Part of a small language model's weights.
Size: vocabulary 8192, 1.9M parameters.
Architecture: RMSNorm before and after each block, rotary positions.
Training: a variant of SOAP for these matrices, 3507 steps.
Each number is 500 + 50 x the weight over its row's rms, rounded and kept within 0 to 999. Layers, rows and columns count from 0. Numbers have three digits each. The size before them is the row's rms in percent of the matrix's.

# layer 4 attention output (transposed), 128x96, rms 0.154, rows 8-84, columns 0-47
110:477457478548505487484596459455432524499468429487478540443576458523529487443527454561456565429470474513597509623445509479487583579503484516518490
090:493415521460464489549445392573499618550501615425469439446520605557447548487545441544441523479526507517489501532448456518613570501470562582473506
110:424473536516476592498471418467499567425460491545458480483583520501481519492460508531403527455525433423477594610401422498566532451442511547551500
101:482589451528501569476491561487574522490459554581543512538435416502567450513493541577430417514389474412484435458491540492466545523567481534441521
103:498469476542451538565444536486485504472470505541580527610502507546435543437446466498555459564474536498548465498517509474601473511554541543465523
118:517550414543516468482501502498507561465525431579459466506546492431435472494407495545488468587465476545516416575544466597474456516483509471558422
095:532558503532480573424490483540502553507423471577542452496525568530529481464539402596464558512518500502495404466526464603485613500559532552477469
088:408509579502484538550605538574483466520521564498516479457533477543518466485543518423498549631430455428507492464472549445511468501473501491550483
108:393536604518499511437494508411617475453436516440561444554523506530495516448472484532542509569452429511492425528503401472473471506447436571524387
108:505515513497519484566493513537535415462449493454500500459442560506412416582491580581566457529485492497443538381500478522502393491645517385490474
119:414513488518502457448474475570476480438597481506449485517586576540582474513460434450490522557532455476547522537487512436506480438461454459504488
110:497465505545469461530488527474580531469549451520453549564511414476564475508516593421470496519447544469518402494527527342384432548484451529506488
118:456511400479464502492646420458504435477542506503550507468484498472475517480473493368522479491463478519545527480528578533512548392457542513470501
118:484554505419404425546515484511433542523519504444481572536493415529519559437636509449444581525486518494570481562454533418615548539531472613526501
113:525559440481478524609372458513446512590479548554494507484486557544423518431500510511418547488491531501492431500499452476611431490497485545465494
092:459486526417532462527510499501564524449427611479580372517482529582465524502437486505580568517557539578512448494560457488459476552543614517529484
114:539507463394471373428506549495489562568540515485519500558505450535535449502471454440518438462577586505484523623497531573412477502517508485519528
106:536406552508511531460519446518478544479473455361401510545443534486514506499469489431502553486514490563540428527471510465544510634559486450456594
125:472496553439586450417538475518565447410471465448532467475494484488517513444408588444481486480551456555518479507606546452566470477482481474548434
128:441503533562525478530451446509507571508447461496452524446553599551553418577606511518462501491529593407485507436509485442453558505460538486587492
120:495450576448525475531538527626508507564514500475512514554437408557534466509544516597488501539539433445490507556408504473551388533484475539548488
117:421506396528405479515472553532564529457511500372512584428532565541517475493393485448521409416458463512528568470601512512374541476463428529475536
114:383487612539502499503466417384487445526486485443532537520544570587496518548505509394498462509409492501390481476527526478482411523523412483470485
106:413532458573461479441447567519428446564440465547549451473509528441499461463463525507505485479529487516434526442602485506410449526499491507467478
081:519588510492495529439585410570512508413431536525513550491550458474570544519549527592458552485430504546467490580501429544503540504431560549519564
122:452529525491426489543439565519503504440466360508539566529539591526472485424588523467453571576474482562579500559478540432545519582544483495436479
119:549499496509521530454414513522467512583480445443492495638448389455517508540522541634533535433521577505495516478554493462450418544526533525594479
102:590451545510505558486579551483530515504515474498476549483522466486373444533535524551450549454575490521492414531515484517471515596445515448537567
107:419418462527511486570459452484579502503559488419394578539536491491501551502455573453442526546464491489474502525559513485446541489429480536534497
121:537401543558495560603519473548472553543515389612478460580510542479457419561496473539505451575541484530499424585543417504452464473523595533533479
093:514456557572462580496506551507506449470449422417586486508556519504482573454587466533424501527465472541517431438521552438519548468527414540411490
110:475519405446524484538505500510523558407554505497435450527524500536561452529486437471501497518467466432532429502556509533541536499513460532606474
097:408510505510469471422547478413469579481450507574413510575502484500597566460426503547460468480466445544524446455504515460415459502509431466487508
101:481517431440528516453546454402503428458498508536584554616503510543502530600534551436564597509471520471434456511502538571505413540510549522553538
114:537477538521576456478399446525493566485501480454427545480513530477482501488484471538483459540597523468450511538556602626471486477411490452547445
115:625513484583507524501445616518602477496481450485528524481496520434513443435488476486458519543517594561482403452513463495445442513521522489406578
109:488474613515588565509606566511501512528521548651485514513526603523505487486449543503424448457518439445452444537478545470517500516444515490496530
104:383472480548482556507570516524622450498482589492582522452496467589434457478457560531546434497524548510507517535534486587459392444481520448505500
122:531476543421390451400591634655521544514583577442521423544490494467468537458450540525509542473507513558543551462497501515510511495492518467406471
104:503499440516582485537517506449502460488540440516526543502517503472472459521536514432533466545535475471558508558444564562477506500528528518465544
118:437548575502506492471594438590519555477501474404479493400512485599515516462554513550489544514512464552532426511545569511491502550488552476455509
094:503487564466543532540570553433577503522612505509510506498437422561476443632528445379529493403497544437512528514475488476430470562487531570513521
126:514564478512486493570363440500521459560526488467508543522436628421479497560499520431479459502587492475494547483500617546484515485461538425500506
126:476406520444555544602395481613476518413516404417488473557536481494527508494510490491574466497507422526479608533527500439474465393553495516490530
097:454438491551558503461478511501510500454552481492455563474485457499475479452505465594528487488471529526487462579575479521411516420449539534441467
106:426538364494515481483559475558598481448513528565524563581524582393452483527451551455519446525488455425526531541465449534502535542527534508460528
100:560503443490502497446492465426485453526545476593585482459436483542561546495533466384470543478434572459522434390460503506529456417474537595501537
109:505527611558535543515578433513456514516513542413523424451573495470414529527529543526433452507598488549553442500534655483494567506499594428498539
115:438583511543533552443441490474508508545488592459511499495508511436443481473501468624456431522455487410444532499464491507496586480459468530474351
110:444506326510436485518533463518565461465478500528492521457525463476645573449586517498535555554466481502525511432409508462523546504544554486507472
093:502480475442501378478499464546510507528563561567472409458463623492518551501479458522499595466547570421416464420444602596454522498543555547485505
113:534552666425501497450455456542581554429474520387439482504482432481495512503535514491460433497510506500439526542479440532527481428514470452503542
111:453550555436542460457475502573492593520474555437495473574517496443486518488386548406521465553555466486544584524456465485502428482481481535468527
095:502538492462462519494517539484472512448507480463442450499459462510619429545540549385564542494574469458545563517532453458546551528521528482488492
100:467458385532530526510586490362459526471537427538393526531546442438400516521466474437554494425477570512488497514541461464426461513449495578534566
102:440546575557547522562517550484613507544444490451508480542478545485451437437578426604534407533448483526476444480540439466499565556549490482511528
083:507453476458507502558557460485492521483409520501550465506530562440428552472499525586485477479540560570467621541456472475520458468509512435583363
082:494422598485535457506487511465488461476444536407479552475486467393483477548474524485629481554483499477534486465419445468486451553526441500505445
086:556458468520523539512478524518474450463448490439488464434388482546548531507506592465553573470489549425485570493580478469489431519575471486465528
102:564427521516545596557558534494440525530499473525597476566477439521538464501546505550524443462613493510521489548455514548542478577510600522394461
093:540534470476484485525506560535491427492551574514422498552483485492464510541439541520446630493400477533425559477451501472579429534416440500485468
085:456481513524421562420444536485521463546475596514418455557550546495462510578394534494472514425490488505599509461494527518495594459466485434519604
087:492471546535480501443426493474504556496492514481560541488573539428583448401446474411503424500490424465483457511513502529449558458435461508441527
089:435464559589566518477452459538525577530492533495466488570383515586444519531501500513510480458566449605483438579541428529546515498452430558510516
088:558441565493480487539454539421523516445444469507492487518555548505578459501543543494493460489408498464538460529480503509562512442488501444530497
089:470470512484507569414585522496435528482581568451474497433465455414586481437489556496524445499540434438621448487501501464608553540482524566414423
083:489464479567430483548492500463515499496348444553564476401484516448527460463605489459479494526478468530458408506439481454602620449543521558478454
086:458492444573456493483526512508459392411415467445459553487478503458541571359467433493508477525514403552479502527542510516481548526472400459483620
107:472484472446479461591519539450519547535576398470442570578517476546451528467451452553496529522481510553477519471446445477501445557460485530601575
094:450472480497463464407429543519444526560434534507433598476551500495472516522486577558411495390487618484389495479420558470532485531529509498551518
111:443471480516514462501483548498425453475512526407516600527566493524499551402513401611439497477481540501446441443558486557505456584409411510489471
082:474454445466473509489418589537537584523404469426479499541450510448435604472564589520562449446508495536585446515498416533455545519572563500560445
104:536509550541431437480443543463551457482534466487499535479467463567455473492529544467516574495554532465503534448549557507433548570404519587521451
083:500510528483481517564541546540542526518485554427557489445401410452472441411508476497491403440513541520571455508571567567426469405536521498502423
085:572457563501573558462451500473523494528518576500483500533548419458437504432430485503528476579546546426506499538529479517514518430555585589554547
091:490446475530525511388507485538459422557486452528531530492522507428532557512444515574427469387537535612492544460489453591526507395418451551413385
091:467569541414500519576503428572497436499536496490465602488501486468546476421433493446453486525437584609472482574568502492468396462485558534545418
# layer 4 attention value, 128x96, rms 0.18, rows 9-85, columns 0-47
100:409457480546497570460523453464505565494477365537543505556483407467472493405580429535449536419433496468481533574528479520529536461456589474498501
111:470449492532520518532514494480545520495522490569561488545446537501582559496527528635495587476471521538544489644534519468507501582505511527436538
099:474480480522496513473373592435514466523511531469418531554552529582568511506518582513548548492498442451516455512490477383461439499516530531520486
114:454515463481544487592510450536568594495561493475493454507545569467544531440433465500440430522639519593488532536477413540475502501554556534524552
117:572442449463577488475592534567518524590522506560556493470518628439504567467445503470475516520538429575452485406440569469476466459452528451455433
099:449488455496457540584453520478498541560530447553460486452495458475494530441546508549533418442485367493591445491535625439463473498492578446480503
099:465552566528483439509566524493477520442465515505409470542519490538557498510510506374470588493545426509477497460505589535536446538604464519529487
110:521488475542537509487529458465604544543603530511525442571510520478488508534591536531469558582565462539513597521628542500507447536601465511584475
120:482497531563490455442480557474501501454539445515493514508408616516513553627550463564461476619555568572575469456537455549432414498479417503505509
123:428521534500494497536502483531524497479500495474528526555561497515497550434472416455557572574466406529601499440537515461529571576538518472446489
116:445453433479625538490511501503632458516546535448423484539629497485606447484406508474515503570534520491440514413472403469497497598615516466580467
115:486487497461475545584619447502473524431500519517479463415388549476523514498558598463587573458554544475535539477477499414487531552464537584470465
121:399448383488511540509511480508498500432503573501518450466491427486514495482458526431503471470452517524432486601492504474555517442543548446542457
119:597475457427458471516543534501489427507524460553473493555514505484537516438489514507485389527496491588511461415438477499487397406595577535492454
092:460526537533511511492531475492500518560498500526513483512547507467378459527541496463491491464525589547545523518571379568547443492505577488616449
112:518505537423497571542507493562466533667593504490447477492480441533466530444460506469534487457425429464499472542429476539449503515470537399551443
110:383517498499398475444548489402513493469519453491583567448578480443528461501477512504579476428443389383527489560576511457519486486559489478529556
126:493402449518475534471507588510501502481491518518471503456603576356440504464468502432529560497493428509565460450595469503537492557532463468545423
133:509530503553530601497483477510540431513469423560493488507455521448498428546495584505440537469471560509452441443499552507557590566471579491539552
127:456531595568417433480529528487436559467550511498468467533536452586565465547516522565560548474495517551503461609525548465507341533576485528508489
128:516482541464526564474397503458478516477522466457485446506481549533469522436416505500519389490503465482536433431561540453429484524572547476477527
118:454545445527512524489497438503653445480438427490499561556462501467478486530518527503511526524550535507501476532546472576590563542483425498488525
109:497500499518425575509464507523468381523481555565478528502540458516452438432498546476509398421578472593621460427504500455463448495509426492367452
086:469469509594570569549454423447506579471498450509492433456463506440502464456546570568510536436463575447523441507565474505566546531411489496479529
123:541532508541468545450493471539546512451558498525524482530500531450544517515500468417430468608485522522536545407494513474519527553516563521418445
124:537535484452429585561515556539534386540505538511519481483652475469511490542486537475501400532610562513408528511483563559522378547476490532552522
106:559480543594484491385476580477475520522453486426562556411543560553484479557543480498511566529479529466473462462480579496514509527536552460422472
114:393421572565510439470459560537526496430433478525548524620506567525488525471436562472523451471611499477481477491517507390546476612566585553566554
130:512411567493562405559462470527486547556506477496473491627498549462537505486510555544476496514563479444392558513383522472498483511496620516481528
096:501506495520428482545462515517532411433554485523345460459426481411552580577533575521455458450452524448429528452559634530473456508526494486451465
115:444508402447534414481469568535530496519505477535529505520496554507509510496363535464471467433457435503505501488553501512530523396521495489534489
107:422459374443489542484499551428494415525511527429532504488553531527550476482468483617602523535470360469578434532571423475544441539578490518475514
109:526622503416464477543489482512545495462583475541495515427467559494508500538521623482540520462603614517511524493538458496626494492421492524583518
120:426510507511450440450507525528530489571537410574547578470531568486469483513433458512444516456493467558520460492422631515480497501490462527465591
125:522484535606597538537520492552542406519510487478442560619498431514487515506490451500469476513525537493444474336448437504445517440491501495506499
118:496430524540491417489476594480478574470474451436477476511567588538497430413484534605501564487525523472535422497512455519516494572563501549449507
107:440568514581539555489548410468540636567511460516535506518528548512472487445534448456422525521544550546488517457479497516426510531396522501554447
125:497525586535500580442586498538484558509530495451451422468517334499478542519541358473521523506448485462502611434510536523506477592485489448435424
109:445563485495469423480521503546460524464640472539494592548435598562633585500473512543514532468551542473464496457449471591434482441463454478493485
123:430540472586465612470461503440452514436439453421541540424550501496529518467530383486480515520429474444604388465557630510534518503492561502477476
097:463524484435565402429533456457560593520455534486516529473470476542515470468403493567496481496567664507508482571485472526459568500447451471548491
141:497485552444400454449536508525490513494484448564524552464456596459485480522484546509539475550577576531484534465412533396515455475474407569470585
135:447508515490560461450497462587529511420426526503469478565530526490480505532422459456471379523519465596446577552519547523432489567489546549382511
103:557483508540516569503414472516517484531451511461554428540575485501473498468484504566504521485516519530500459455439461482394582524535615556456419
112:508483608464466503510490504498517569469528503516585510553447643481524534461469619553488488449519568452545500426584397453512459444507506499425512
111:522572431433620546577583443459466493467471529485389463442432472559562480466519416479546533501572491491474527533483435471536556427425531560543501
112:451474558631483517542509530456458539525447405495465548409492471406558516570532502559525501434450584423454505509483467552466516493468451492508512
121:558476470516500565500480484499556469583485539531573531522526486529446511482604534472447598561477445467455614557483632470472503399446483498485528
114:449541535521487609604507514536493516415513500480495490530459535535573463507551527473510542473468559475581417421556403439529427526604507475467482
089:538513558433457520373496573524468466517537399483471461468495516566492448501575393503460482512461466489559454502521479506524539450504497567480443
114:465445546480518411494509511464524444467495540518561573566420530523524507586496442514525518568336449431529444581461614528497443481479449494559484
122:463487613454499470490581530458475476483541533514538564656536476542508534513504523537579507509464395572519527511526500475538376549565493546497561
107:473532428386445492415405547550518452389537543498564484453507565503530510483476450403481493482466456504495435448564619521455527450567482453481533
105:504461464409527504546582423555528379530540567465549498477421508499507505510415587528446442417514575476474509511506443541473592515487511491452448
109:438440498523446537498504550470516492555468474483483544636431525521422471537512614518421511481522478487491493481535557575411441514571499554502445
077:509418440466506579500508488472485582513487489430540575572515541537568607580526400550517456530431566475539454435538541533449473520476474549548520
074:595488511485378565521539524592458519490516479490526360531509464511562579402482455514525507548502437591459470553484475473532519474458529595519493
079:500505557561402493472580483502421529470514470477528500508532330526567494546574469506455532481586512338580513549464472446512552516552550571537583
084:452541548554439486500534504483527493450551547552486486491447515453536631548443483471569600439528482650536508455499530462529541498549509466459541
088:398474532501516526473512512512469471432305524562567561453533495525535561474523459499456444552478472450544480532529421499427519545459479520516525
075:469452514424570430491559520509468454514482521496490478470555430523555407442456528516414486552579536483505524611451561578538473455519584510603421
083:546452583471473482565506525527504452542564425422361440512512468441503357493414518493433519489442488518460499521480465541613448531514555507501452
087:555496555516555502488534511538563579514486513461451512532463522534578498366474517552463585462543542554442563454541533491517562497572453491436452
078:404486549550473514444513597510417571589499607569557493520532465501560493362473515484498558511552479524505466442559540574475506511434479586479480
080:484458518574499491504479523555555469494524457440459382538408529460501460434501466420537595518515445595485460538462459507479524492516544431476529
079:496486497573499577532488529546499572458562516414528539544496572508471533521603418466515401487503547505554446483564445438524492560444421379467502
087:510444594494524528468406545498549585543492454447428531453550490488501481531546564579500491507496502416472515491476417483549534470484539476496471
091:556545500548449423569480456474489495516389489550433480539581475514530506561466521407443502520548483528493571475458560494518520512531478394532417
085:465459400493528530514535518577473378509528531477504469460506478536506458613521538485499407521517445485515484500461484452464487569532427532592467
087:508486489414525555564505508486499566434542452475394567544472562479503436502442497503568566522397483559452545499497542458485496606414468476533452
076:568510421591422441589580533493476524491548467540511466560563418575545461509590528515536485550413559498514521533500494552469463598470533555515526
094:450451522538505519477458510440489538451509495541501442526535539453375566420462510450496490442492493480475498543517490508479517475527428487411612
079:533531395563469597569514442495567469494628439471501487596523478530513471513488463495574577475388405513489465428457507470527530551519608519474502
078:545447427582473445512479427374541435475471411413494496496458408514548460465498539443504497506490436511499482550565564479432477489525593526511434
085:532540563420496542508545459552496464476552483471528582533451552583543474502445455593575517491441372481473444474439477439462511559543479499472514
083:544462461511568651517492506532464551487472455488425527545543533583413474615569451476551497502549491400441511495470506439452495570481662528463422
073:485458436466509471482478450498525471532529497488496498459414523482481564555603345484521506521501454446532429476537488542476508551537506560555512
# layer 4 attention query, 128x96, rms 0.151, rows 64-127, columns 0-47
097:546452478494470447545523537491489435430520566357497459448538481506486461521516518433551527585451531445505642473540568495441519557400530432508441
086:482454520523486541502437455480529493518514441581437520589507503469570472466462580389481527546529528571526412474524513452529495459410479564512537
076:567444470543518513493389472421503565461517531466405514458586468519497437528542482518598472532507522457474561479530565550376474562380539579469518
094:467503494555551542451424458502472518506526492587483539511457555462543511479481588462443439545603485622475383518507462487431484464547526523551554
104:546474491542524529509438517498446472508480421546567538571459556469519492530458541454518540465553429625520405526512420523614465472523419558527504
082:505452518517637596562611508528486489455487440520512509443466458487477466555559551598473557444482479387557521413516469477484496461488520521453467
082:549446525546508519441462552460544508491472559453504537438482455522562487495431512447628510500457519497556559538564405423382512506522540487565552
075:484521454581513591489504555535480508456573598508544507395505575472508468496562554409515505416520374547542508524584580564549515493473605469492476
097:532512482506430440489474522456482462452501614457434488521577510494438522477473481528554434492477531469452613539530528506433487588550528433543462
094:436501546522494510497388417480460537475515475484479496531575471490502481488365549497510444530504468636505497563535462457547448542518471561476577
100:476515514439434534449517400463529453509531477579574485426394463523445521513584526526453501517499462502538405464549484646586471427482579531497474
078:539479452446388427506466547496481545574537560546479512499467539521452638524484480556443526430572521498506431483446469457496552522556517432558493
114:528462535538575527457456457473404540458457428453435495539476501444480497526494487554533441417584474516410526472599537481458544411484483556513621
123:519477515554470494470458342491475584482486469478505492445461408542492494468548451474465440454528462634516384561525542586514492474492544582553593
086:505557467441515565573498554530452432532513433585549540504405477489575481416480555443488477540513497574455521424410473513557426567432383519463572
103:572477566516519535499513548476581507437484537412504470529463459511573479448551473464598517475450501382511528494341487508455540463496477483475455
097:680537558555516563524476476477491482533493432552479461611492463532451475594480520545547470465483479437464530514542489451495520524484570498520515
118:503478457491422430521481558491488595557519580581472451505496382570493555403499501471487477587430545611497521517421545590459432563522503536524513
102:535494569494630405531557543447451491541411558514485482582562598504450544555478513543492470470413545415504574471568513472485426513539532466467528
115:461403535451478456481546413480373512460439502540464495440555484451560560461510492487465494538517415526537519507632553520500502561505425470569556
103:464492485477421525506521583535509534517533365534436520596467414545467428533526515604545524449483509506630493485428434421522583529548551539521503
111:481512520526515505507496543478530457559514522450582474480450468442461387579561540455490554536546478479559482608420435509490526488462580539513379
106:504519574586490457512399466546476560537456553507490524525465464558515527531506492506497438550465422550488452559482474603505422474535486568537545
120:456487465508544492567515448507493453529477445535570484456459431586534453349493445517426488481473453557578465489490536624547510546543421601512435
102:590431508501553486505443376429460456446458466488518512457526586471522567513456431563437439431514504500512431467514525501472513549489521495481521
111:586491575457438475438539483495455472495554597558482382542406498475571571538539480425575583507589475449500514511440495473573604487543578452426573
117:518494465495474530557497599559559466505449422517508492471477553487585458453525418460465566571535486457582470510424548472441602519529503512432407
101:412405418480472519570572551569487578452534518449510441453522427522492539422507460548464463520467494501488549482483519396499443488547434456440432
111:427465504530420514577540507549413496468461517463430482494521485437566472489443479479503444533496554484489456514568435540496503484569493481524466
105:496526531510557441503474425568482431504454603568439421561569518522463475499484510550479529605554539487475450485521489549458463439536572529531432
119:414538429521494468532435556496555523447533516373495572511518529558527498563485485473573561464519552472482425444503479438490472497527427502474557
105:476436560543522567542553480433559555614503443522560521526468513541444409421522435510511481507540570574631514525449579537491393528465516645459435
106:459546547482509538554484549626524471562423554478527546476487577474403490525481491477482405566539441478519450546507503434495495370499468476493421
117:481516497501544462428438606470504472440500436466481527532410563477493439556521560499518423374621488544484530548511514479485539455538445522423570
121:443450507540450526520423492490427465516500519453505565523440505502540530583448527489558467477496468483474469543595458626502409517490504614445428
106:437571484522542574464554482521505554469513445527552440501523566537446468477528451445458552456467513643543472516429482538563554451529583509570553
110:528503467458558431505489478497477439457514504473601557536499435466465465581562525526558534543469513448507525451436455517392497425556528437540587
107:568417504482523551517614517536460554582572541496445486556476516476476505365498532480466458483512453507481464465436454537580477468551404551445424
092:452444433594448491473604490469544551504447540542467471447504486512504505531511471479457484570423525401454560521422461477523472461418476439409452
104:482493435467397494474486434523452422456479496496514479471534447621537514523439521450601495487564471520564507476488531593558594474452550556501625
107:536551529504372521536416480529470561602520517541605458549507576523473518522449420509501465489534566491456537549473459552468509435546539567552476
102:563465548474385541536436618548472538427515511509475517478576471492440499454443497599463491507469594462550597414551468450445523431538557449526410
105:510577579484490513571492492513551494463533488409488416549480422493423467491387421410576604589432540456473633528508514459553528524447487534422446
095:472475513490560591491459436446509385504502331529507435496587460487552500539508493501430605554490443507539450505467450480516511493520531539488535
115:489507533482566572562485481561501502484512451479433554396507535478493464463597479462440486530426590529531499512497551479501514548606478426531370
104:540528482472499427465519436473394563551590513533495465490477481422481531609467364529454488551484456475503522532440483482585394424446593469492545
097:524509555484674536544524474516462439483587520467496519408496529513482521463495462461460463418556566496494548503494523524448484455454393478556498
092:373473461502504547532424521483455472539591452555450394496536489515511562447466544596451512491466456481536484467434455552474487492507561533438477
104:535460528503585541487567560518530451479455560456503569465541563429517492383414596552468452518438485478465506415602592466523488535489556536498481
094:541467442469537451521418477518534507454479530488452570473450532538516517467508538515462538464494547573548553497508500475506537483412470427472364
103:512506402513536573475495511505444566537539438472485477412544514453525502622476481553596492430547491504513480505475454539453519452486431451436578
105:421488495466560563475555526565558384466502540471485528531430501415398543494497536475565570416474539470463469530507568488481408505486437612536478
111:535497556466465499470465537503425459471535534508433453527581483472576440621557529475504489464382484413496572500396404441523562462503540510479525
100:531505501470527480505529506458516480589475470535462612555551540496506509448510503487449494435508499542423512470474500537498587489502468495502505
117:459340558427641553431476516470496539483534476472463495541563480456548491451434492536376425562487524457524516557520467531442526483544515510501444
102:504492439526502466456488462514443509519496393539520484496468453431528516490413544533469425477536546484554513478521519634487410405487524532526471
098:441449485444474571484432519473601507536500535478484512540489448468504504573504500476474470490500517487435508568464529455549533477383539449510555
115:500505547574495489443518488509561499534488522480509424467504388516515439487430457444499519507442477478454448541514491499436477467499437551463560
097:558532552510466537480581520525444457457547548472448530408537434521444413578474568531412444592492555514518547463378426549506418470404492475553550
096:478506545535524491434455489522492492426451465464454508440482472559490546492512406516493532480357423468475522464657453476505552489525486639456535
102:459543492594568487514549552527538522449465541587490556418509526446464518474494543474438536553514480555507521494388527461531466505448472441485504
101:624538465462500412497517579504576477473438378488516546476506424502485532401468518402509456471500490491499494464513478507517362493505437481506456
103:589530582570598510497558458546491479527457448496471528471423487589568401500542509511521527496540441480458444646493577556620533520509398489562534
098:484505499421537534463478482593553465410606471529548593508461458530562477525577477424592587532514478499497516500438503486572608503518510503416537
# layer 4 attention key, 128x96, rms 0.158, rows 64-127, columns 0-47
092:374535509460550444554485482491515455462507461530530458490442445493438487487481483494547444423550567561519562385490614449531531494351511449449515
077:566482434526429528488475562459522506556424482442477426462472445542550462460479449488472638478446433523582571568473511483538490494485504454466514
076:457524551470524539560512464450466417460493421484484436474494440509549511448433373580491502472518496559580593499505544422585497528440552412545553
075:598513525542441526463510458552563482532428490492463482559491414525526465500515476421447511515483438435510486607426429471481498463448340528439418
095:522495519533477535493465444523460509570535618488480518491438489569514504434550502508480440598491510561529437547497535551443441450581538592495423
084:452418457544500478554474482542467565412517507459488548529509600443482483473482575532590472525554568546356443453502426519480507472502551503451438
089:496495492502478494521552553483459385526475452497525353503503514461481429492553531487579463485505565565504516420519503435562501530463509510445545
087:490468594483471444467500544475511474525497456505499558547480423509491562437482452423498595511454468450433513508569426483518465479560389518514553
085:530592599500478529454547547451557431507455457522496378460384444527471514533570464410548606418516499491528496501492428447457500478496473418509595
094:468454498542534409477449470489561451572541588512473535501417503542475549370560505447482482601527520595408450526570479474517433514536446540490542
087:417472570461583547519384480441575570476488470500408558598480521457494580497505511477530560542537511518422478480518469464471498510483403527481556
109:494506372476533454490560565425459457494583498447505467524529604451516507543539449497548444476569590407517507446556540472499559535481505406492490
111:484587479482552557465542475514525430509587490559592523458388529501531513496583513464582494522449488486460456469424403529560513515514492515455525
100:441511468461552512539497395458404546535487400557521473467622584488424521460469446554502408550488523569534530513556513591486505559464448560499524
113:519508437525425510467528488448388478506505431473478468526647577472525489504418449620487466429510464519530547479598586484504497539469552478504473
107:438518504388576503439577587523437463548593396513555444553497504519512494538525538570473499439447478482540502482479532445492619506456507462514552
084:518524486562487540494572514450382505540554469525494451450499570487506472504427521516406433506609419585501494475530509499538427499393557470544460
115:592435433522560472472516516506428497510440492516508437461513478567486483532501476579451416438541505552485476496581500509542368503530449571447505
104:545500453496470402403565476465581410599521511561558493446463410492446476501455415463507532567478491530563518501408432493589461579439585447452437
104:529522563511449502505447455491506469491534446470516579515496508433373632462508426445519496504473559517468518517505457472471454577567420578551529
110:491531524403525502509523486490500466510589376507425417526507503404532475521437512469475502492440477543440538537525493492538452504544648479533436
117:443447604519551523530452524531550506571459493539430533504548423454476509501475524452524592578472519460467454458510478458513468457363419531499499
111:458414512524571412539438392496488396522472568485447565554473519426550552499565496509500481473512446563465443608552494600476407442602505545526484
119:497544486524524490477544550475473486571528514504545438485464523513513486528557654590503423387482611494449599485462506498505494648530489453486556
103:517526552552494474433528547500504518528536465623490436512451502507437434480550438563529473555462467393399520532455454475483584441521442501608594
103:500427462475510581608564508512492538494479576475476565512421579561502598475517523559480480426548537540554555465518506530447465618530413485462402
115:530494534506564539466535519496526553364517509376513446558508483620494403520453457615492510432498473453546583465516531491411560577500496401407411
096:484480589512579468589470603578565549474446494525472529475468463483401502488563517407564447529490477476454533462545531511496515557421506618487440
126:511559551478468478495524491519491556446484519542534576471464447486387517484540586398558535531492504465519352552524441528442478520596436513549440
106:483510523534502451499540582502513467511498510435527450488444391457527519446501436458493540463477431458539506454465491539572354537487561484434478
117:573507425591434553520550428510521565521449514524517412420579556526543418517435478583375455497488485438576483513580581545543550499508487498424465
103:486495530460528422504456514503491444461479515506569521427558537479575399547619507496511436484542547504445560536533514582613475568478578579478397
110:434530527436471518413429507558512509465561526493445544521434437481469398479577528404516499508461408492495505445422460484444539516469596593511514
124:506532498485415540467543446396471439423595522520573490500517501539470423467550543602432502463448473601432524435489507397566508543453508470436529
114:563503455442564479570589596463618498544439430586538494561465513508522467457555469522523450434522509547525558559507563494494539515455574526555471
110:539558540470489456555449382423517562539518525435514480494475488593524455500495523476443546545511586543570598534611535486556485497484463480489476
092:487531454448475504513552530499537517576513466448460399442505582540500522570438545637511420523489528420450470510541513489498463529495473446490523
102:478529458446448447370549494450376515490402492550512482520507485512518480611599441502472540461472584569577543434574565467507474536549620611528456
094:502518600500478599528511579448470577544496494404501548598468489411474429435515485550568473489569486491544514604529520560479549546371490590536451
102:583508448541510479507423535488466549495483507493490498515511501500565624445593618519437528572478537546483454484508555515386486483523456557512406
104:598385443428508442533556433554434489447540477428472481394478628535524588454502491467473441485588443519502480505538489479510495537478416526406456
103:469465484503624451425564546548537501495503463507438505452489407484530474515436474498463491482520519529444491449531511515512447401570485362473529
107:412487451463544365541517539519435531455456573460475522502545510465523468494491583464491469536472531475505484501451565456533543503435525424574460
098:523472482485497520587469444495368478489585456410570525534436539448577489540589536438557549552483548426393581532479461492521572510600501455534463
103:512415536506405486372447451440562513483593473505483463453490486437454473505515456433551526640423531489552555493469501435495541488503593386477556
103:550508473435459532493478388509440461540401443584492533521560530515500511465427422503499507466593499486536560540485551470608505540532455587554590
088:481560480526337466450502475449431532475550545486562483414481538468530554535578485491579502459449487512562423475526489584497516536524443422461536
094:483524415494443404468484439512400548530499492457521526427582537522486550595512514518424537549499434472421447516459422617469489523552460495542473
106:505579442469510502437470548534464528607518476506518431530504472498488451514453496379469579471464404527525476436469495421503471426452510538539545
093:447437562485428512500443490599543460438449492542513513566524396470436440532476454448458519571523445456457415490534413548520493542545533535542406
098:479555496427510428527454367437415536444433512588516521531541575513474545489528541485395583554509477526500426490447587474549605546480528554447519
103:554587404425445460520601560597522466487553382561530490586571395513497442575515515506561565516431556419515535480468543407445498536476463403441540
093:474394461492587556481531571395532455554552540475390531524477524436486472503457521579536496438609461428563552477535568463501510527488511504522493
095:424459502564425441382513480549591479544506496525624473545423461475491534460509403476513584456529505538487437489490489507511396468470549506476471
101:524493502614455433419493507527525512468444490426515497579456573551496471560577527391477573487468481536478479525460456397517502491474543481571548
096:538517463472437537496487543608478507519481565511484480490514494527551570459616465522519504493493530479516520546491504532568548577531489452498556
089:478440411557523567442370413520537601552568439537492519562561498484474585477598432507491480512481473546533491531464454472474539487546476510505425
110:446532545470515469543506536427555487487481598459522512520484589526467447477601487546491400503551524475554458471518642516473502485653503504507461
090:512453493514505376526423464490493497572414351494443510493568454561465531476473481487523501479450536484555485504557501438585424478504572451546547
093:492510535510531564578517544634502501478532546507505392446502491428516507552519564492617480383505531490559462520509563497514535444541523417600462
106:456530503423480546412493471604436484553446542442520514531573410472562519500530432532450505522541486404566533517541460494514536464527551482450490
099:497537464477500536397419559534528475486547528481501552511401519459391425506526509504541527579439521509500468458496550479523531483421506511524432
100:504489571581595534532439475442445542472562550508433572544544530537540579463477550444526467522419521546483478580475474468513502559443554445521476
106:522524498443526551567534481486494653531605514448536473513564493536546478500410564584427472522525574511555533484473433525499503519412513475540457